Weights of a small transformer language model: LayerNorm before each block, 384M tokens.
Each number is 128 + 32 x the weight over its row's rms, rounded and kept within 0 to 255. Layers, rows and columns count from 0. Numbers have three digits each. The size before them is the row's rms in percent of the matrix's.

# layer 2 MLP up, 1536x384, rms 0.092, rows 607-640, columns 96-191
108:146170110131073170142144111143099126179117144135132106141112115054131126092155181121057127147127083159091116149082120148124143117174203166135156061153137149127150117109109122130134165112143152120123191100109120170153124177179104078145109091167082117160100118160168124143068153140142111083
092:162122155094065172156111125126106166069118117149087106152159122084136137160187109131097078114100128117090150130130146101173172128104141167102110187140157155149134150112145128130095100145180098091151160059133126106093088157155154166161137086148111122121117124073094058165148152153110156156
124:101151124110174109172173129154129080139167063125129101150135164116153149147107131114154071103107109179202158159131209155142063123186161096128154087138123119128138162089140094153134082113099163131126086150138121173175131153072094131101142095116149182082153148187172119146149213099172134139
098:040143126110115172082139144086128169143113116148135143090114145085187097125130097145089058125137167186167156121119123133096116132061119123160110126131066108173165168130142156126153136092087079178140082124103173161178088109073145106123140158134152076151149092197139098128161108124125094123
103:120129131152123142091150129145102141123153107117168112134133175118172113091152142189089116158154137130129178153104145148114164172132193130132102084116166102129155239129158131146110166156130126129093128182150110162120141134112150119141049098138155164154109156096122128090185145117151131157
099:121156135134115148120125127096142112172150148145201064107125093122148140143164111120128166069078160147077126138080117115150118110102105059134102096152094106118107143109130110133156176102085136175127120133150138089192133172130153122151097115112122133224121160131134095129203136128085142087
100:114082173122093120148170146089131134123110118176079112111123169197156069113082118148098066163126152153172176198076138099136167163118117104124149136185136050187150102127091107083159086120063145090120140159118132104162118080116174137146123105077160100144165173079171180122181073131062106108
103:106091098180153171136129092106152090136135156134129135110107138155184065096155072185044173118117121093096090106191138151143123147108096063123119164111122148125116181088098145166098102144081134152119173101078065127135113092114105079161157194120206165132086115156156112072082172123064146136
102:087093137175087111160124079102134153120136139158130094172145120110145117188134089070136071121021153116091172117129103072168118168109126146128170086059140119134113157090109098152102124143113144107096151097152147106115041093082075106154164159188077123116157057152094127080125123108140169174
100:171123118155116115078161124134101070094183163084110135097100151153086134112126138134096104081082043134060068158145174158141117160118109179121080154088111116110069112173161092097133119144125085133080160158172134097156141162110190115078132162113125094084129151117117150117176156163156196192
097:168154161163185150185120116113201134152175123145140130121107102178147138119142150085123139106090099156170167150160105128175103105148077125095176113093090189169142137068151169139136175133188137170144102160163120127112100198093141169120118152049163105130145146196127175082121146183151152110
092:136161153115069116111154132107137118127159148125124103110105185126156181189164131119127110140114101103086179218157072090165105120108080107115169140183163130184145109114140068093107114112123074087097100189152119103128167097105114148119110095078143150112104133098100132093129157058101109083
092:150106126131119147152122125089122092129156129156136113132133081162105093209133120071139125116109143112123117131117117109110135147152130104142156114112133116079234148126136107159174055118169088099076148107071147163113144117149102135132112049141112111110169194147122156056137117111187207138
098:115135098089173123179144140100174142141134125111136178142167106151153105153151146126105102096091117047157085129108141148141123067144083115069093121139119141124228106097106166118069140148151128159139128159132160076119162120121110171187120114150073101130151164157128119078084114135164053127
092:122135218090162132111172083113105153167111103138074187112106144132095140177081128166190136145126112124096183102076131132081151124073153189148125106120125153130137100164123070181109058125141122140139094185157121189111138127121125078142186109148084159151175155134101092163140109155195179090
097:136098114119109144115081121165121183120173130147147097140090153089159135123091076040138114061132113083090141147120130105172098224114173094099152138147125134138102108096179154121120141114117125137161101061114081099139136159082163133148147170129169137185148091130104112082122127160203168141
102:150129183143152107174125146118179089068185160117081185144110074144112076121106141096137100088128152140180094137095183113151112163134184192141185132101124115141150127188112127120152156120139099148149156108104176095118134153187151144116098127121102076123125152122103151079134122172159176087
101:101069149128104163122162115128156064160087129082199135128095126086138081165073182115112149158076111176116131124129127116155104100099154145134149078167118124155104126148167079128115161144187157109116167154121143144122122163120110086163159180137113121092116121078153198106163119151140125119
101:129096125172227172151116101121140171147123082158162133142085073240167136170123109118080152124051132092140133146152121154114101142099129137140168092166103142129120119127139152117103117095118135149120106144088118117153105157118157171168083151152180090141142100146142129125126150179149098177
104:146101131119129098132137107113070076089121157115100143098111215156137130103102115110102103077153092153131130177136108153129152147164153139117154123133134104136068184117132187168150101157132144116205143162168102102167068109143126148161130147109144097108141135093123107180128112184153102134
092:068159108147126115101110135163105169095175146141109114146103134105166183148083185085068133130124181145117069184099157088140108114140108155133119132128077162133117198125135152098113179103082152084155135118159135152176094156096088122132137158132130048179135066141118144156150118134186140110
093:108094149116114109145131120180149166137096143173157112153084119153109107151101186125160141136177131177128190167175082097119079102119170099193146148136119140157198161139121145122103135157106111180144130144098167112132062105104165128089088138146189156114175108081141199133096129128089168113
107:154115141081086104118106096126175136131145134135174129149125107093031170132106160154080098070122077157103156118123138107177152138127130134103132139081096124151122133044149059105120127129127178177138166136128192158081190146109101126101064096172195149106136180204069118102094077117105156115
094:105126084079121097101139193135077188130176127073090086131144101152123114134081135118086110109163135099095133161121131159052124104174134136132149121106067163125102162151137072078099153184155080123170137148165167140088133143091135121133146135141143054163099134080149174184099195138089103172
107:144145143124110064154184152198174152140179165122122158124107164134140143136191091115150149104084138096068158154076060167083092155109098101174107184093106144125101154109137064063136145095106135128172129152158073146158145111147163123098171172115091085155129105140129126132117150078152123142
103:112172132122161128129168103107082134132160144145109169146158158194140095100129143109127145180153152133108149123127060131117146185114075121139163067119153153134118100119124100172134064110097132109144182199151150088137131126154113113145071112088094155079143121099139116140123166142098187093
095:122110136123116151149164121131103190138118123157116094140079123133138179147095181124065124080155160145116162146068131127131150107158162154204187123184144150109115136086135136152106152142138161146137121103079142146180077104165046110102140109165110162133175115143147101085073165122129107120
100:091106110123100116038142074078199094119194158139123181130122186189135068148148113120156167102149077150083177099158111077165115129113168159135071144104139151175106084119087163121099157123130118139146134146081142082145168115112108160119135120093146106138163110129124138138122126107156154142
103:143132157108142119145090080164124031093084141110101130131100160111092151157093150205127177149134162142112190180124133148122112111099216115122133077064183127117136155092130116145079139158139173131131136127118099162068089156130089095186149101106086154151112109199108132111125126152164161117
108:056170124130181129105150084100078161165150107122148167081145206145126118178093110168103096149152157157157057156102133116163154131130112163131126142068114112074080145220084105086206120206160135121154124163056108139161144154126165112053188071159069072088140131139156133078180151155149165158
103:108110155121131145124158131134118119085158137157180097099179141174098100118087156064122138054165120167206105172159155089051161116174150144144102131142148131122108042117150112131113159144143121111125180121109109156132136086123042142131107167141129193076097149113162100058093154123146095137
096:114075124065090074099153132112127068114135149141174110164066102127150122189125153128147161132151185107048134098157161115172160060069117156102106090135091208127097152162148098148144153104134066205123120142127118063124116107142137092191145145133098161169136071157131121148065118117163125093
108:145078166093145139129124091132133163047106135127133162094076107208164071099148152155087091101147202119144051106126164131095162109105145156118087130093108086112174145102087140176146161131111081119140118177130093131147150132142166099132088136076127097124127071146158177154139078113112174133
100:135138187144105092178107142130096117148081113147100174174123080124151120084145094104187125154117075141096165090133205113145106109177128136148150108150079089132106169127112129141112131065145069105131155158116152122095166175106138160089143116142150111101191148189174138112109123115108134121
# layer 2 MLP down (transposed), 1536x384, rms 0.0393, rows 607-640, columns 96-191
082:096077191107186102128146105087120125087089142093100165106187122222144076136142090115184120140150180115189144132145140099094111118102104117134123183100136102154107163179154145138099120139118113120139085147177159075104149091115156139132119134095173161143166119075069113138172093130093096173
090:147074152127161117121175097142145106118128206076140125141111129123130096072140126115088154089148148135153093114114141127167125106129172063128095111147129167129133191136141136119175110103126189119155126114135100081187169101118109142118143150113179106152125102155112146120110124132130110137
122:070187171130144129189184161125122079128145152146094038086116086147180132094130173131141073104162146184154163165133154090137095153116149106099155162092145098152136135111111136124205063168131125131161093127183087167183081107122093074099124160180113118068155167178136115165165130193131117095
096:133145167131064188167149049171133138114133101081044135116147088077100104111122123141149161123131107079076099152094136101130124107092124113065027099102146109133128191114121203151109091104139100133093136100176134093131142132131148177124112095106154152156146097094194160107149134134128131130
105:107133126087124160130095124153138084156154149132106155109153102166137110170096130048153137149138103096146120081105102102066102113098141079155101115098156135160111135155147196056145136091109177162184102134139165154168155135114183089125126155107114130130098097090120137110110097126149113075
101:207143130111131141078159142169105163123124142169153168158204157144145114082144094088182140089181091150078134139120127112130111106126099149134182062082100186127177143114105135130097122183123133101185109106093116136066115071141150139197175115139115130082107149122124124129111127150109125116
100:168126096145109192111144079153080101118183107096152153114120123110213097113100160096157177095099103163096146176155134133135102091104116088149135159111087157089109122118155075092134164108112081182158167133102114109112089116084127128116108142110195169172133105172153136109111136093150169176
116:142123095151067080120155089094116096133143137135122185132123080161107119196072140106081120140115061095144093131147206178051074147163113121190132108101193121153113076065170205149165078149171150102120114107071129105125073087077168117122141126113157160093110148147139126116132169143148153139
102:120083099168146109141080115129159093046106115106080096147147092089111144169163137127182109092088130111067070194087151097176161160145085130139163049097159101074173158116143185135076140104111148134125089113138157133055153104129142142094154130153115118108158188125166065150126100179147148137
102:072160191142170149153163122193177142097132116065100151163156173118165164114150125117150141118145133132215088158113173167093113077086155126085124132123121189127169164081131145154125105129105124085129131093100150128079154105117107129100135111143081079102168071173119097154149102139137116119
093:096112141110084083145198107054073168096156177163160109143102140113087115148132172143156113093159114081150152109160140107128101099144094166149113164175102125132164147110120126136143112107104155139128127082106149150107142122158191164085164141164142109159137130099183193155122137096110099128
090:121131118157085119125089159143080152143151075115109106140085134193102125173125156128082119108159112132103120109152115091153121135136108168108186185135172175094114144121087095155169122127150147183133169157116118146128085125164095188098178130113136158139112148104138103140226085121116125040
095:121142089158132091097174136124119140136155166088111097125185081133116137081057135160143082138132132170151148153134099099115142080102073110145182143074147164125091073151104121125146055093176171121142132119182161117184216125151128113138122145158122158115117143123109133112089187116065099118
101:058165118136096130109101166068142174118063131097164158095112177090152106085113122131089132178135176057136100047149143147065069088113136169064171109078111138133162116111067185090178127176123064090074164122131160134107142122081123157124177116097064152148128156078169120121105130140157110194
091:164147121134097127170095244150106093136088141160151072179145111104150157080130118118089104107113116161175120111145142127147120152149128160108135140167034127116097110138078126095143196093104178061153174103167149170084157125108105155094076144105169147092069075154145133125090155125147143154
096:121157144136081079133157128155117137160097081121141174083154114135102151103125156124133144196136113122108098147093122128099082094154092142147122129097079140167139207133173141092099128155125128133110031083139198092079154117184109192102138143162113118118154135129134131143105094229073105175
098:084181189094115117115088102145156130143154146095099154174113204079161165104091155173133125123139125110122139131125087119111091114107127106118159171130096039086126136152130128100142175063179117165151127077131159075117133185109131156112202200150103131145114069140124135147089099125092174139
104:130119196185159119138176143142137105106087175059091149061138114125130085164133149146144110141120194146149104072130156119138106105133144156091125086138156074147115169194155112167094150201152081172126172149151098108110175144158098185133129088158162166143165092081106115163127125111106117085
101:138093128127087112081094121091152144120177112140095150139114087135138199110140118123101145125150140107083140132178217079150162157114161217120149087142134148122137098146074157122107165170125125128179073110161107122137142122126126139156133127128145101066151150179152180134106150118129184174
109:161109134132137134115093146116127113116115146131157221129131079106082091124161045135141109166209107143185123127094134092087209099123186150150095129102121131127067118171121119154132131104130152167194146097139103109168121142106110169154127130205141148122147109115143122069179141157073159159
092:108062150114061141155114096096106220167174081126185140121105158175146132117084107171186121201164093129140168105083165142138146090149103174137107134085111152171109114166115110106136111179123158133130102159075177120116159090163152145096132072197128151163193126153068089144125119078104156129
094:175178130129037125159167141130114210155154133154088149164152103175108164113145107150063109161066115143132150111181075109117147130054152142172120083137143071107090064072161124146131089188069087141140129148144176172119154112156129180159172093092115086099121154202095101145092157144119138135
105:156153146099050092111132106145154133157115188133112095093172142097144119104159129157112146147152128133126181123071112086147099182089133057111135130073148092117160147143136151105107104173074117116100144114058171141145083121132053144109130162136153179090146131143127081149156136192133095146
098:115142122142113101115147153140102117076156175160098101076100155095119115123152104147162179151146151094152133125127147068114072140132127110136119127077154123150146077167114163112093134115175123107136160109158193166082102157134155111102056130142181131160146113130121151131176185164172043102
104:135129101136082126121080102108087137140086170210141150160174148119083186133147145140141119114132167180148160145159130132149078137119136140140168109128157124106165111102121150068154156149137203170088110115135095151137104113075104115169115104161113130056153142071129165092133118117164137113
108:094140154216148135089129052088137129152133070114122164118157152159156111133099148070121091175157168117105073118140138108171127182144126080123093149196092173148153133106110137095199132132157157179143134093151081106116094094133074067124114143097113122103122121157140106116138150152144074126
092:133180216090125080116096182126138085071143075168155134135147162122136169140140124113165053089144143154138123146172130198109153119061136092148102096080131193139095166152144069072122073169164143077096164132139142118091051144126191166156117130163186127156117138155128170154149086121102092167
101:175084165145120164138147086064143144138081074139139118114193145130136173145110129080037119121138141143096148097122127125059168112123122108087118115124123089153135126148094114159117089126138096099169177072215152080077120113160145099043198106170173130175116108178101124103080153175196081108
094:116146130165086152150189186129106182121123156067128078136142096107102129172150086141102153114115117121147141097147157095159113128082214086087161136112069159079165073118112084124147122127111126106077129147137075085156126176083127098187136162069143069158208129136101140134123093124147128138
106:083171079182146161142140235114143130116130110209088068118121099142174127081126120105099078055137109138075135118113108076118118093089102115116122143129166138100142162057145084092144069125155058177066151105211161154112164153090165100123070115099132108159124103128133165118064166130085061098
100:135157108124124139144173160151111088101123125151157180106196102147100138111164158117077160128147149125123157138146132155155129076142109159071069099127181125096187180122145145089158148132119140175143105206063155178126135131176135141111152067154101122098169133108098129119129119137129094166
098:149106121178140151096136130116080172139138107139150115071101079109135124084115101147089108133183109078165171121113100087137084218118148111108124118105118151142155165116114159130129111124117128081146118110109166157105122146235148152107116105138157120110117111199131069183124159125085152166
108:098103115127202087111128144086130152085088137131122126103132128138165121133107124152144073104157119143119125150128166081108136097141109055179042142091112105114132077091120113165081127111176071155103077141146154070097165104053149138164155117150154114149196173173166117111156133127130182158
097:102133120116144120142098138143139140128180110159172149107142159088129180098124144171093104100070087157153152113105101116161131063061192196084069089080164108116158111124128155145143135185086100161123131126158100138119096106092071122187139159178110141165113130081147110144142078158165164159